{
  "n_layer": 14,
  "d_model": 64,
  "n_head": 2,
  "n_kv_head": 2,
  "head_dim": 32,
  "d_mlp": 128,
  "vocab_size": 8192,
  "activation": "swiglu",
  "norm": "rmsnorm",
  "norm_place": "pre",
  "norm_eps": 1e-05,
  "positions": "rope",
  "rope_base": 10000.0,
  "rope_fraction": 1.0,
  "qk_norm": false,
  "attn_scale": 0.177,
  "bias": "none",
  "tie_embeddings": false,
  "parallel_block": false,
  "init": "normal",
  "init_std_qkv": 0.0625,
  "init_std_o": 0.0,
  "init_std_up": 0.0625,
  "init_std_down": 0.0,
  "optimizer": "adam_variant",
  "lr": 0.00246,
  "lr_mult_up": 1.14,
  "beta1": 0.9,
  "beta2": 0.98,
  "lr_head": 0.00593,
  "warmup_steps": 282,
  "schedule": "wsd",
  "decay_fraction": 0.936,
  "decay_shape": "cos",
  "final_lr_fraction": 0.1,
  "batch_tokens": 8192,
  "seq_len": 1024,
  "doc_mask": false,
  "train_tokens": 92760000,
  "steps": 11324,
  "dataset": "wikipedia_en"
}
Each number is 128 + 24 x the weight over its row's rms, rounded and kept within 0 to 255. Layers, rows and columns count from 0. Numbers have three digits each. The size before them is the row's rms in percent of the matrix's.

# layer 3 attention query, 64x64, rms 0.157, rows 0-63, columns 0-31
056:152121112130093125119137178117118116140104132131112128141160099189096130156105154159143148108137
122:126121129140159140120141105133113110087167121103112141090107126111138106099145122126102112084149
110:117145161123155138125134097115123127097167134100109131086115124072133115099134111126098102104131
089:115102156123156138128121100133115113083168112104117127090113115091138100112130118132120105099144
078:137138088161112102137172112086156099152088145170135156137139113138110147102070155126144143099113
098:159079122081118136126153120152105114086142116107094136100127091124110093151111101146113106085136
075:113150106157128126118120169147148133178098125160113124135133133176112122150156138150153117142159
088:134127136130143145158120126133144108083141109090100128081106123114134092122118128128089096088138
087:140137152128105107155117117111106085102151155086082101100105095131133068105113149153128118094123
074:128132106174185160122121146147127154140119133098165107116130148124142157126104198131134125122153
055:184135123159129114140127092120123118115147106114143149073121149119164107124157122118108107079100
069:123106124133106154103120142137160133144092172109124114159147134106187150161104149136142169140157
081:181101124112135149108135142173125159085106111109126116114093129144126119127076118114142103148128
093:175114100107107152128147098108157107136126150084165091139107123090165151133145139110118135097160
106:098123158172097106155110091140125132122178116134105163133124141169166113111164094121153110125168
103:156104072134154111132112149140137093109124134155061092081118104123096133155130129106117124117149
156:127109103111104101126095191126121144155108140134125103185158111147122125156126141137149143167127
075:110147102156121126111135151128141129151099149180108154152143126148113151139138135133153156143118
069:120144099128119108105144151117134153155088140153145130165131146141116164117131153134146165144102
097:139097148121132142138146099137128117096150131111109145082112113117126123099096140119116109077144
108:133117094121110124117118146128129146156095122157133123157153127177115159158131129136152156162100
098:096127134131098128130102100117149114132133130121171120154099158111166176116113185152154166115137
111:145093105105062165106095146140122163150088137103172121140121114175123130150132156163142131154135
079:157113094116098128115106134130103122155085141173118121103152096111121118154105163169139132116088
108:131135163139126102137085141131125140147166122183124122113087138157123070130155149128130117138116
120:138123083116099149125105125134110133133073141092168083151131116156144147148136177165136146136128
145:119118120115097123085131122117109153128100147142125145167142104133123164162111105155160152150128
196:141121151153150131144137101117120106103170095129134146085102133113120116084138125106101104100110
106:144104111114083153092127159126125129147099188096118123140151127113155146171104136113146131159173
112:128142128133109122130130115108130146133142116119188142130111145113151164089108156079134156140117
114:151128099160162090140128138149122092127123115201103152119120125120164135120154092131111121109143
101:128143132130110183157150161119138148146134115109136106130143157205091125130104087118096134173123
075:130146100120140141088100131151166110113118151091201096153072118134119144149152131119109142147147
097:080128164156128077152134128124127139104145081184076124110129096144135114127093106114152133106096
089:132128109087111179143139119134098116158117145126148114148132133141082139138121141162121130162152
076:124181118101122144139150144128149167131150142153124097106089141119105122145145121151133113156114
095:119080124062113145135147131130154082154086160080148155158134149096128124134151147141117123135146
085:140170157141147138120123143125142163136152103127111094100140105140122146075125144184132118126117
076:122098123155111136148116124136150124113153128137102159132118160142120075122112168108162129104093
080:119148175118124126119156135164091094155091143147133134132110138126175126110130077140133159136156
114:110101124158134074159120128141135161105161102149104153134109118140117091105137158139127148119091
109:116118137151142135155078140101152097072145105104150157159138160122103111130115145093144128131087
083:122130149128130139126098130147129173144119150124158169167133124122186165155159120098112111156094
089:154138119092129122163112129166100146105151102146103135132147135117131139118137122116087143126090
101:105134148097112120136129117096135140121126178126148165211139132111145133181114124100107142109159
094:132096087176117185116147112146127111102104135094146092083098121099109124128141147104160076122131
083:085110118089123138138151090144133107128113124134134156114129130157142130140113105100115133124104
091:122121097152108182128115169133169139087152142136131105118111124097108100149140156112146104123090
107:130131148115138094113109117147146134074127141123136116137122085118095142151102119086160099114150
084:127163111148128157132159132114060167147144127121142104078120146129154142102149110169116152160118
105:151093110104101134115139146123142108132127157097162164119117118107077106138143167113150111135161
110:150163099103127153080129133130148131122083169099173127161138128092129148146162099128123109154158
103:091103147171131092158095136125158123094129087128114152141122127127135097100101159109153135103090
098:160139077114118155079153111147113142143102158119134083123138120126129172132129102156099124145159
094:098185164132145121155131138117173148118124126113097108100111125118134113136122139124132154099092
109:147111097126120131103137126124114122170136166150141160134129089099104149123117133160130105130182
100:136117133075126097114192113124125135193145146132097132125106108086144144116123137163108113102156
140:112122118147153094155120136119154149100171103144082141116117144130105113104147138110128141124079
126:107132179130138121164140119147132109077130083114139133121138163142143119138132123080119110100096
090:144137113096122153169136122170101118112141102128164106140134122142149132137134143154091111122134
089:157127091137136157090107125135124121116100124086143119125137093121091163152109148136142123157119
087:155116098165142115105094169106131138143155154109131124163127109085092126125129125107169116158113
092:121119155108114137089110119168111133127101113087112148099128101121135164150132131171148143123182
086:147124098124129127089100127147119147127126123140107125085132090115104130151154170125137137096130
# layer 3 attention key, 64x64, rms 0.153, rows 0-63, columns 0-31
070:146169157110129112119141073149127124113121135131114146083118140131178173135149146131104095133126
094:146154148162159114165143130170144160126144099134143122129072162136130104107162099105084087161114
089:136158129148128136146137124162151137140152083146171125135078156138109109109174104097090093169112
089:143130134148144140176150120166160126129138075118148106133083159112125131108155111102092082163098
094:158156135111143147089116118122118121082170103130097143102140139145091111098112158136122144129149
102:114142130161147109172119097165116176121141130124147106118061136164153113095136120125117099126073
090:116103133117121108104132115081130102137123178147137147122168098107143137143086139184151171105164
079:132143130158160122163105126125153155106153089141129124118118146145100128123117065111094097143095
094:107132107126175104143126108139152150114158098146171129107109140138083123110127081134111110136077
115:121102129147111129089141137125155063135121149126112123124172114131150115153102155137134146084173
109:103118133118079113128113128088111134126099183143103137123171099113147122158080129152167151123156
186:136142141150167150151131125139133142124158086118143127131097149138110122103162099087096073166095
128:095139144098124088077132136108130080139107148099132116132139108112173129168100121147153141101154
105:127105148138147120112103121117077154111110176125091165120126118104084090151141096159109098136109
108:101135096105132087123149133104130127116107183140149117124142095131144118131060177161132129137104
109:115101129147094123141124132114137193145142124066137102148097119123123160091086082145158138120172
135:113103116106099103083112110101116137146115155130121148123156108128113133148063137181161171087142
076:096135102143102139067128101131126119155133146104118138081163119133162171137090149183147158102137
073:143129133093116114073116132135103093159110146134092164096159118147126122163118136151119157092168
071:137142139160159121146136131137140118100168078117132150123105137123105094108147101129097092152109
086:096099137111102124113110150098117113116110172117080147117128125115127121148102154158179172093156
116:106102144125142118105125146135152095107145111099096153099176116079122113130124125120063118125126
088:111138165108164093134140120137098118138123136142121120139133102153175135147108122133123121131111
115:123135152124110144121082086136123139096130133107083139098155102130142110134106099141124130119161
108:124109132112119123102105123114104147126128147123153167131117106116103171141099134168100133104108
091:139132154128161120125120145161120116137095146141106133136147121141123102159099097153129132148139
090:119136121090113099116131115143104123142117174135104128124115104141173117154132163151140143130158
053:081131139121127107117128123091102091117142106146104193116147165091105123136136134129153162112139
067:168090116125116165136155091108153138122144129126149107127125107152130090119131085140121086141123
124:135111140088135124120124124123092105107130111132127142134144134099134107111143172114116130129145
123:121155142130127122082096101106140170153128171080131085128119132158114156117105166122182131129131
103:098136109156133138136190143110146111117121105176137105133156173117124138122119119157147124091127
076:170138118091108090112097117116122137159155161122172188110106101119104147097105143137125152131140
095:153156142141171124091087113139175105113119122104151096134142168146111124154146085122121069113122
096:099158092091091107150095125130107116123123151124129130096136096146126126118116113123128160114126
102:123112136134125132133144140119085187125157106124108170135107116081131109090108125128130146140139
076:132172082123102107135083148140143120118099146141135072082120094129183133156114129139139113136114
084:102087130125133137131189122103149126134103086137099152139138123123088109132133119108129158132140
085:126152129106142106118152175148125128150130084153106165137113136131094146112130132119142092117114
095:105129151150135119138136118128171110121155148121138146130176133125171125115105129182139120109158
104:095104137111112094146146125127132132114144065173075160123135140155090116107170118116120108119125
127:112125147090162098117121126131122146125158070126088163142108151122081127093117136119129116130137
108:130146155132166155101132144153166146149121109091141138128159134122096141151118133143131123139085
098:105138144145123138098135101121195115120153142141133139134144172134125124143136130134088162139110
096:112132153116098160115103138152128130117110141151145144124124159126093143140093150163158113175112
097:165136129114164177133123107116096119102126165105134143106089157113152138109121086120134125097137
079:136148155138161150068091119171164113127133133159192121100131138125140135107131093141128118126127
103:106119128102142149113139093122090134113136131108094132137114152097130117135138120155110143105130
085:118087096125096124157096123111130110088113135135081127108140116126110086135094145122164155105110
069:163123143144113111075161156152129147174149107184134173139110181136098123134130123140090138151153
093:083147146137128134156101103113131112106107139069128099122154092131164103150114128163127131125113
096:111108138166087170150129090116102131096111144086117105128133119102176122109113144188126167100137
113:130150131103174112115149157160103144176159133166114160140112151157093145109157137095133103132120
107:161101125158099145138089113118135104090092159110136095110136095107154091145122121155133168110138
086:101110105097146127141146103125129172139155121153115086147128116138125140100175076117094148141119
096:128123161155094135131087137150121083107094149114109134132108141101129115124076152144175126143133
128:131119112145096148156112123124101117117105162137152123118108112138164121119117115132126148132107
118:130129103096134085162137143097128141130172070151106153129126120131099129130147106102111103125116
110:132139155136156149075136094138167103097163137137134156126142163140115118108114120138115113107141
102:108133151166140134076113105130164118103133162130132143115128158133143109125117136174139152127117
101:121142107115180098121127143151101127151166113099110113133107102150118165112143111130098150146130
092:116107106107110097184145149101081130158142111131075130150116096108118151154125132133126146113119
092:156113163137135151111123123159156129095107144103091115085121109158103137125103113110132119153146
084:123150135129076149123108128124139109117084154110145123098127108156130098161125105130118169110174
# layer 3 attention value, 64x64, rms 0.117, rows 0-63, columns 0-31
142:063164125133159177110170130130078088142145100111102124125156089102134089148119112147149144111127
112:137145137160133073126109106148134065118171133123108168174122116120158112118122079106139114125143
108:179147101120069183118125121128125138116143141127105144111104131130138133087144173121111115159119
098:092155092159114106099104159107132126079129117109142182117172118070135108127133156101165138108150
107:165095126125121117134094153123154118121162147146144106110151123100114130147126123140101136158153
114:146102081124084137072142115152142145105137146113130103123108100096159146116116106129131151132138
123:130123144127150080137081177104126133125124102153121112115175130089107110174131154122126120105118
106:130127141135149108112118103074099092100136118172138150130154118118104134138126137107122120082135
116:128098161176156108170065111100143069154095136148102132124145107148180111129108108133126124122126
134:088191138094132152132113119147118089115144124166162152117116108167107127100149100094094132128100
125:148134145124114111133117160126119174118164096098152143112119108118112127152112115111128130101177
111:101142116088143125170181125094151111154120139121162080105147142134108127118118110097110126152105
111:097143122134151165131149136146121114109154122119114148118153127167139101132116114088154117103142
109:175120157121153140099119125157133122134161145133122070175108111103149118135138091181121125161136
115:134138096137111150120104177159189174140091130147137117102140146144134126127170137174125113134116
140:135089107169128136155094111166155109130111110178101128130133080110132133141133146129107147118166
126:109169146148130114136090144108144090109110166134135154115119155143129128083137130103143124124122
131:066191109127117114120127100109122148123125135085184111118094153142103167149128113111089139137170
113:157089075130156109109104150152107145155102123114148143134172140115084113121171146115068138117145
122:119117078102125105149133143131162147124110136082134149121111135126133138149118149113123144163168
123:129148085113135128133143145129139100125141136073090188116149148140111095142129133109127123125154
125:172066121137156127130137104126191143131124125183145138125149139181131159144114116138111114120135
127:112162151161112108102085127118110101122140130132143061129135152110120124136115110155107138125139
101:119126103130066084127090162111128130119098124116108132097128098108123125099134131121153171116152
122:157108144113122105150112169100114151090106092101090130121161088117094096129126175106130117127144
107:180151161108121153107135071133126176125119147141143128158121122181112142098127135138093103118090
105:123111123118136149131137195100132138135117130160114156112106084072132113155141129120116129162116
133:152124136166124080100126109146106103135131137110118167133151120124137081116095126130124131106097
098:178108111118136145162137155191148127198147119074092162135113145146162107094108108146119121134128
110:122171135143136148154144122163102130135143129099123147149085151129125147091111116111097118141158
084:141139154153181129123142183149128159183142138076152144136140171143108123133145110133088121120145
112:090123135108115142169100182087127151110121136127096102093108139149128117183147110079161100155122
073:178117126133121140157102131124159151134103125150103100131118075109125126129110173186096130131114
093:118119144156155124136121118162087147160125118107174148144116163121117148113098179123117144137117
080:094081130146122126138145182141117162107146138135076173113116113129116113113114170142159131152171
072:091129138134163149127175147159119112136127141113155093137121139129103164128090125124088132149159
071:170163141123123129138162113157192115127144169138128107129151137156163113150124130120108091168101
066:146133111108107143142110117111097099174119153180098159104100132114145140127152120130119111140109
066:145067137149132136135096094148132111132141123129110090135131119114119092144120207136127112089095
089:112125110189118137145106124114098131078140155158107098130144125145118087123131104111122128164103
079:136180085115119128123103152138108170145129116152146118156119114121127145106107133131127122132142
080:139133178171123094124186120143157103114162150115134120075151140162126128127116164130147143136137
091:159140140129140113144134149158142142144119068097126125130113099131124119156101147142112143103139
072:158151119183156162112168138138087126104137136120163133147147154152133159118090132085131122155118
075:120124174143118110109152107132178069137177125133123076115139115155114079152130140108133125110104
080:126148148125086082144138094153150102133161091103124112152112130112131156103105134146116126126186
094:110150134087131131154136158134086130120108111137089154113107140125118082167177065138104126131124
073:200098120170111127147121123141126116105143140180138123139113134111117134135111108158075132103126
089:106155093135130154095132138122116129132141164173159103140140148093122130142140114114109129128112
082:186147155190139151139158143138116111131115146143152143133097122131128150111131080147107135116133
081:089168156096154091121154150098107088144123118072112137112142110152146135158167097110139148123128
083:110132120175098135114084090110089108134141118126166103146110130111081132128097149134095153111115
077:068143130091142104110138146127110145178108117099120135163173129153136139135151184116126110146102
086:181119155136129114139099077153059143128113111113154133150119107116124144094117160146108152086108
085:121123103113135133186120086148131158141146105114140097156127118091169133135148106091144124115158
078:142155130084080149119099163117127139116141090168122141127099095120121109143123104111120141143136
088:122113133131122081149100156094078122133105123172113184111116115133126090139173134134162126127121
082:150113123104128172124105126129179059139127168170133102135108116133118166094129088150152101137166
077:111140103165135135155135144136133139148126139158171126139078162127147149095146163138113116161136
067:126149155171106117118152138161147118131159132161184139122112153176088093135152132132136126123122
068:096133157137129130061104113138112092141144153103146121147154140156080096151135139137115147091096
083:086099125166145173113131149133177106113119194151141109149132154105106140139128111134125134125120
087:122134078080115134154112119099115123128102143131093126123138138104153150087106086122133098174145
083:187162142172113101108115088139113086131116129152147113126095121126150128131153120138118112071092
# layer 3 attention output (transposed), 64x64, rms 0.111, rows 0-63, columns 0-31
130:123131129137114139085151168157133112122161122133139104115141095138080102135103108139127105154087
113:130137107157139114120089102131128105132126120111149157128147104156138129114119112090102155147109
114:134139135127129127167133145116097134142092116078116142148143161094134128068160117129116105143156
106:145106166114142128139117103120131123090140163072138132119125125146123144132094100132117122127120
115:091140121144129117114096098063116148066104129131092120111137136104156143117123104135107157152135
125:127136142099124096138127130130137101097065152062140144189148130074132131139133117089120164168117
121:125108121142142153109086106096120163112159132141111099087105118147135125149107121172121112111146
116:109131121125151153104123108129117143119153133089095115084125100118138114141104130163139126091160
111:146114163116142112155134108164113149113194083133132120148130111134145127085127097123086126092168
125:100127084110126127157137111110096131181119136142095152083151097116116087101140114141145132127125
128:133154104117126125106128092109172123094110153108111126123157148115139152133099107192136152168109
104:106118142134143153124164188124120141122112126175103121094124101113113106140141136148157099159122
115:103168097133122098099142140133121108111146115147114156086140087168103115096115149177137150127106
115:128142108156121117110113127119158108148093092152160124137166130135137121129126126100098159167091
120:133075118116122108168120155136107152154105158148148142131106152108119146117151147101142083123149
135:110162166136102102105092140133124130143147135052126133112134153109153131130132106114120140125088
114:140123157112121124183118102133090126122130120109097198121165102143137122093150148146140138116149
129:177114153108123134180179101121145125155098155133111154155102156073154133167121141135162107154107
116:142142119131082119138092113098155120152137129119094110120122144084104171149074133114149110093119
111:147107147099114076146120131100112102089117156088091138163111124095149151142109142124168154178105
113:142106123125098129138121122128100108114125125128110112111135111170118186109107125154133089159102
123:103117102131136130138128148116114141134114132112102128101082118114161137126139160111136110091166
116:142128163113138118123097094126139131131116116148145177142122122096101131156139144168130182146102
124:129127151092146104128114111122109143071154158084116130137116114102138137118123125146158160142148
120:144156160109138160095106116099141137105160126111124095127148129143130159106106087176127129123130
109:126131117135124158137151123154154123168105096142164126118153143111122137122156124087116124115121
107:081105111131121129116125134110111136088155153132108076142126142137130111094112115168153110121157
133:089133120128131120131111116168143105089133107103145132140134109107114144111104120120135169100133
107:129137092144097106132112156157139117147126100173129127145146164129101144105122116116127131165114
120:129154114144101129136141133139145105160111095151126155135161152128125133119121126145147146145093
103:129134115155080145156124126139169114155117104195120129132142167130101152129097138160136109115098
118:155113103134152096128139133094074176101123158157089131121128115155108114092132157187142120139171
069:149162134146144126110118111157117092160150155152123148173099148087112165132120118139145083159099
101:115133105106090088108148146128161114147146137173072111124148132140124129137122113118110113099102
071:102134135108138135129153081107121130102122105086159145109130133136136129171152097103097126085093
062:112149097113102103120119103142127155123120114193151125108163113130123131107140104134118159115078
075:091122084174121148156108142122117159072141090123146127124112140101178125124136156143133159142128
066:189114102153116107067112120134110163146117155127147087140125100118098175103119134136138083136135
062:117166117137126107146142146105085114111143140133078173101125125153129108125132122148136062167143
107:144110134163140157181116118091123149105087104098182122126129105110142114118135133107144092160149
064:136133121102105123081137108170142131130097166149122137118135128113157121138110127113155144109111
087:085118136128135157177115140119167161107133089139142108129154133108155095132107125122091160120124
104:093145132094122148144148102139158118123190145138106159129134163126128130133147128127120148101116
063:097082096131061130149114143116121132101102096128096123079156107164142132163142130102128131133093
072:120136171136158145189152119137124133080160107083141170096146161128151134109112118132099150132144
080:121157114112175130086121117118143143107142145108107126104157114145139108148169125127151178112117
080:128150118108134137119142111120133136161145167083156121118120129117128149112130144145154132142174
066:125102092162146118137131145074150136162109143138117113150144108122107172147129142147145092192133
084:155113135153114096113105153129097109135065131150155134136106088128152162104091126142137091160139
067:131092120150107112098109130110141150174117166127104103136129089163100188134123127127130095165115
078:126152180087132159130124122159154111148159136124149122108141129096112109097112137125119159097152
085:170123137133146112124137163101153113159107133166131129173177102154107161139149113124140096157135
072:122178102120129151148109115193095105114155091167116115104107138107154106115122136115144142143137
082:139146128137143106120142126134162138166180155155077108146149097164112124153127102106125110138143
094:152127131152155120085104119117066140111134177079113154115108107156129123099160131106134104132138
071:168085148134142165141150143105145132128086154081150152137136155130124178178148147127159136138147
081:153159141120130160114149101138166128163146132111148093130112156116085137120111136109144145119139
081:150097104146121110094101131090086159118057132099151153117131129111118135121126130166145114161098
072:126128090135106084069127096134127163122105142134134107100154118157094135097125132110145093107097
068:114140120107121145171152133108182161117101127129132114105145162151162115127095142121139194144136
065:150134157111128128187133168092133094155090114177122152117160109133148132115089127148142115179143
082:099113130133104093130123157094095093128057116150150152130115114122137113121107132177128130142127
093:158102104164146125084092122117076149112099122110156125134111109135113144129166142128143118122114
074:148117127144126099104129124152122159151146188146076110136138098143112147096110135178138111178177
# layer 3 MLP gate, 128x64, rms 0.161, rows 0-51, columns 0-31
090:119100118109138100152093086158065146112126103091089107127144104105167125116138099132129134119176
114:156141134145142133149089132170128109133095095129124131128123113127141109055126074140117162104138
077:143154143138105166087122161122120144145138155132128095146094150135112085082104130154136121094164
105:132079155126148125109167107141112151110157122080129098077098080081145122122158103125166121127124
084:068140137138162140144108109178158155109095148138150090157126108152142115133138114164116103146131
098:170149128163129133085133115173155131096129106146118125142149155162091122120108132106133165126154
087:083120131182136137118142120123104112146132108087137130117121141114152125143090112128114122099132
098:104140159091121124140136129137119146128145168103159139175121118108116093158130124147126107111121
075:157148184103129097089120119122136108092102127063157165174121128143145127135147104137128161152089
104:166088125141146145145087097102126133145080134146128094104133137158135149122149135161131116145176
091:155164079135108157120160181141125140133125142182124101131152121139141096129121128133082152152142
080:121156064132135099126153149152132078117086140127130149148088130100137130119129088160113131150125
116:127143108127091122121175172190167087175148132165118109144163139130095165136138171113125109108129
096:155149150073145082121096150115113123111155084133130127155138130147121137094153133136134116133150
094:149112162137123075145139112112178154115130144094155153126084126102112144109125090107124103113092
074:131152118104154157126110134100152180118146121118115072032074129113105104146128130126100111150122
086:152120137140144075138122106091134134127129160131087141100096173097152119122139122116100134121147
098:114184122141118117107119140090123165084160128085113109076145135101152102117133128153140095141150
115:134139116103143162138132138139119100161117165136093092103089099165112121149117128150095077105143
111:112106148160159146127146135106098145131164158083100124100132127071137149136122141151142129121151
083:139102124160137119134124124133127111124141143148110095141127130081116110091115130154158150096124
109:159132139102148151119152112132120111145105136148128197165131128170085135115135073103153101142137
098:138116138124115123148123136149143122123112130113138153158103158145114137149109130095084105144170
116:148105137108108079138122142094103124108152113139115164144133110139078095159146129128141106110159
093:127126147133136169139104187094149120143111115150142132124112143164096134179098121089165120128146
063:127133155140125156124123127127180128130098130110143104093129164126131093132104156134120127116105
118:149111076127133146083138085102152165132130174117138112118139104131139124157156130084101143116139
116:176173143121145116121095098110112133122135082121143117158131112142137098113117097105146139128151
118:076175120084090170148145155137150132116149157121165124117129139164159129124137098093167140138117
091:095136094174122136136134155141126096136160084140148131120107128125123142130107145118193115110134
098:134124182094147123127137112123144136132146113073124185167149137075141140097126170132132151130137
104:171129156102108122135096107091142118113086116086115150126109140191126108142118130098143121100119
096:145126175097140041095103139172124111160115111101161177090113127133108119135165122141100129098134
129:140125134138116148140166132150156168119181140133121165129148112133178135091163122158146164153092
083:124114185135128116113114143104145124155137161147115116157120103148172159148112194150140099123157
120:171134118144161116171097144112111178122176143168098149138126123134114141150132135147165102148133
104:127143114164125094139100087118139105085112128108126104163133109098144140133119136137117113158100
104:135121148160137099138151145123150104149150175159141142150114114139133111105174170172102111132105
090:175144115133108134144142152128160108141113159151155102144117129123164155171184110154105140129117
090:058134147128121141162115105116143131127141130133082105075072147135131112118138106176158090127178
106:115118142143147091117092128118125173085158161104121123125149092102106113147114113129138136096130
104:170115125113145124095151111110093153123137159093107122096087107113112141131137171161169096120152
086:126133089114110136112138108119143122186139189176154083142156122171129133165137093154133117101131
113:140144134139173135131156127160107136126154120123111139122147113127163103119112156159147153105112
093:153145142102146162082159136143117148119113069097141120157146120130126149102126094121131190137095
101:137110152134128078128103129139190109125143147106127149139150137136153115146136149160105145152135
113:122189107146166131110150161113160124154121132144104151127145126091126112155154110144116137123126
106:124133132156154164122107127092114134084101097115077123148109136121116108147123137161088102161143
130:120159129128142123101147113120090135120140181112105092094091107118110125160120123141132089114171
092:174149129141140106138110086115122102091179131126151145108114127145111097134109135134139114168146
106:109116120156129159119137172140128088151099123169188099137165124123105107146147112124100134168085
099:142134165110129139144115111110085128139191145110116120158114150182127145133154144138115115131145
# layer 3 MLP up, 128x64, rms 0.151, rows 0-51, columns 0-31
105:138140109157115129129110112162129114105138101133105094113156165116131168106145155122176126148125
121:168107146135165111150099106129117129113126152110093122143129088096146134113106083172128141102161
083:142166106141136131125121115091157138126149103130122143098095133134101100111102080167144133114133
108:157119126148120102111146135144108141117133110132110095093175152101133141091118078091141135102122
085:117123115157131142104170154163122128131094149195128157131122158125153131086136146120122097175133
096:107150128131103108159115126129101126179124120144130128083142118142160110144165106148116086112105
100:173152126107168165101137133087117114185160144123125140157144098152132067125132117137151132112107
095:134155124201131118138119091129159117122133105145118107075090141156151143108148125102098152133115
078:175135087148095136137149155143133128170151139097167128123122080089117141148127110128154172125103
101:096156131133120128136160179158143160097179124133148130138129120098116096159123102068144142099093
099:123101137129127118159170132104128100153136146104094111071090093128184110122112127147145132097114
078:068110124091118117136145129138133087115107161075139121102128127066151128104167139151163117106115
100:140096099155143197118101133141094153136104114119191116110120110116136120118118130146096152161091
100:125131147155117125147133179114151126150116143139113143145124151123126122178103142101121152106067
092:111128132160145164074139143115142118147121112131120115124124115134132148098129114149164127110149
071:098120134122138179139112130139119121099113116089136121137126140143161146060161124107141121125143
094:104118131095095158115116128171145076140135136145143145127151111125116115179130149159114107158117
096:108187084147125134126153120128141146097151128152096114106117141101153104111109100169145126103120
115:159138098123143128145137142140108117099155124131162123153145112123081129099080134108114118154134
111:101171160127107151134104070128100141123154135147108098130112157119113089141158125158045112164131
081:120166149118138135131123129138108091129120134073149184148145108100091138167159145107130115163140
105:118146124153117164148126142147141110122144093178151166152133155137110143113149110100128151153093
092:103146091143142116131123139158142118158153138095120107113094084118141092113156121144134164111058
107:132155124159133100129136135175149099121108116187147090124133158135115123115144135099138143170104
099:088136103106101100105153108142161082137118104124154161154122141120147117141124076113115140142094
066:073117123085108116151170154125144075103137134133158139159149117151173131106152150183149149147128
118:146124108109158146117104120109114150092179173091109124141119093124155096152164116101157121097167
115:106091139142155140134116122118101184115156139150087126126098106099138135128095090148144096134170
113:119163130081108194183171146151158122114148130124137136115134151125135123151135102075155135127104
095:118131152115182157160126124128108135066103175070139091152148128096162123125140156142165131102158
103:131177096165116142163114127152134104182102106151145107118156170146145133139090138092133129145127
110:103063108148092133167148136162112115140106094156147106141110149113125124116177120115103176124101
096:159048145118123102127142115131092134148117122187138133129110118134094106128173163125107146110151
117:131122128152094137147121116099085157094172115088097134139093079119150134115137138135160115101128
084:154115146128139118178146091120127116104116115086123134160109154107120155123154114135128114147129
115:090110160072123141130142136112141155113168134146109130125104131135119132086139123084155120099144
107:075106116099130151123135136141102157149110092150125116115098123149118113152142063159099137083108
103:115167139089110096109115144124125106129162181168131148139108099173100110129111160156126134147127
087:079122145129120089111142128157087124115128134100143107120105152126138118134148128144083112133126
091:106131147089138135140123110096147149116153143121128131120166144065144141140098177140171121140127
104:143152158086135165150105144132138106124161154140151112166129124123148148105154123152112095191111
098:082068117083115117150128195091141119112132095133126093116111146133114125120101150122129141136107
092:106137135086095109142123163113150156126129146174118083162095135128159133158139080121161115094140
101:123114120152112122165124134145178132145074137129170140103105140146117103151148105111108096154108
091:137090123148117110193086110133150144101121129123081085156131127122160134154120157114111133152137
094:134192144156145127107129074142166093104126131064148155149153131121168141152102112134150128149117
114:126092132122108120141119151144145097128115108181139137118138138147158147178178134115120136133104
109:195152127134135163137132149099105129095102109114108138098146147100112138111095145139118117113160
122:142175134137097135128111120117146145120138140133055104150151148128112103167134101145109128117133
104:179133130143155088118120104163129108097179135110130189124096107121109121120081116142139120166153
103:179148167112130085130117103126144154140165104114093152127141131171117138107115138107153136087153
096:152111161112090141136134110128118132167127133097158111154126145162135123132159144168119114104141
# layer 3 MLP down (transposed), 128x64, rms 0.129, rows 0-50, columns 0-31
101:150143118123141152147119140130125145137141122093102118139116144109141182139173134145152109126136
120:131147115154099144162110136143122119095104138136127116130095105120145098081116107154145168108138
080:112155136103134122158079134138138160110109152111113099069143118128110179086140163140169133110142
101:162127117136107112132131131137124137088146112135107112105170139087136137104129100122145129093159
085:148124140120084118109146125119132138101179132105120117126153151096120147141137131123154169126127
100:099120116114180139179112147088106126140149116130136144088114099103159129123162102122135099152081
097:171133119107136191125126133078170114161141165131091161145120130136139110131147131129157109148140
098:136138126168123135161113144127125100109108121179080107055119156139165138128165139101116113146135
082:104130100118112150145168133175136102118161095165131134125154140093121133133096102134153100154139
104:144123144121120119149109121105092151127121104166145129100083153161135126134103158132129116115122
098:134130094151143153116131135142106158095109122165145139164169107101126136126154117106122119170160
080:144129107128143117111133067107121136114056150135121131163131156134100163136125129134115166164116
110:139141156101109067122137129126170118121144151129065137144139135143124098130113111085130107120157
096:099101144208100173132139157160143113126112122130111114105110115142175105160129135133129092126081
095:146100094132103086128140146117158146101155188119148138104155079101136164125128124112160128169130
073:076123140088092180121129128110147151103122099103161113103146113129133118132130125098076102132134
089:092122138109090180072110160131111116151142146104129145142128102120139123158169113132161111150145
094:115156126126137146138132120121144141092113150120102103096121150072155155111115111181160160118143
114:127135113141162119115135135160130095208133110129126115084111087132145108168162133121103114122131
106:124182143130112129105105090125158156122133117163128134154098145126146134090145111131074113183109
085:139071114129155131134144130117141119142117166094127120158095141095118136116116144087136099149149
103:077106106159118107157148143116142150108173127113137124107131133087147109131144161153092133102099
093:104148141133087111146132099131134141113157099101135141092098096168161102137123126138147150123076
114:119140111147119138109122102145178139136117125139118122106148153145139136122114134139156116187096
101:140135092137117117067149107161127086139148149121116133131114170144144146097180106134124132118107
067:155148135125157126154101106154100134163131105131092124119117121128120156142124106085098108148107
109:156107116136128166080108082107113156155134160133140124090143123127127135178138147087103138071147
123:141150135115160111126105070138123149126112121151141135143093128142128127080151112109133108122185
105:161118120151110103099142113111121117159134088121140153181109157113104137111120129143110156139136
098:101154125169149102141121105120097101123159103133150128132138099140134112102091138115173127114112
096:153142119139103120115138149138137102142133124162115143127121191091107164120109120073127118132106
114:087111113174138146142143141146096108160152129169154109116147131072151124139140095136129135160097
100:118139105155144150178082106127112128141123124122133119154139136104129097112137122115140123115108
108:126130119116178106137148134119159132152102136137166096079141129135114073119132101145143148136139
084:115101177138109118127116163101138115164140178129105116151113104138141126130167157118159059131166
122:130123122100154117111092127102095168068144113139125117093070136119131109105114143124162114108127
102:086127139105152151111127156156130172150145117100129118120107123135128123154163108130120136154129
100:164109132121130159152168107149097135099155069122148106136155147111109175122139107109143081120144
095:172151136150105152131141115122179126120121136133149169173119140093138171118100120127128164153131
096:074124154131157153132114102113126130132133111141084140079067139117138122099153120140131089103148
109:166141129081132162101110144076106127153132164116132108139104110110107173103149144140174074142117
096:067080119100127110174129175126103125102171112101137137126116134124113131147090131110108115104117
086:137115128156144133144147117124095113076135128090156123124155153108147136101101187176079164105120
097:084132124121084108121089121106135124120139145130153120135105125123119116148119129115111108149118
098:125114124101147113104094140144145135106115126082147114135109137125132201128138087121106183159107
101:168148135118142087083121136136150154092093133152111130137122122113158106129085144158116164160138
117:127098139101095134144118116138105144086134129134125108127128129173127135106121133107124134138116
107:156150123103140145129113146116119121126099105129083102102183143122133134158124150137094147130129
119:173129123126141148158123142120144163109117141086075180129148138133163127120141131134109099103103
097:161113146117121097130131102108110151135150119125145139158109156113094123134118127153134129113115
101:093129083154151160112127139119115119110099112128148145136108139107136154142160135143126123182114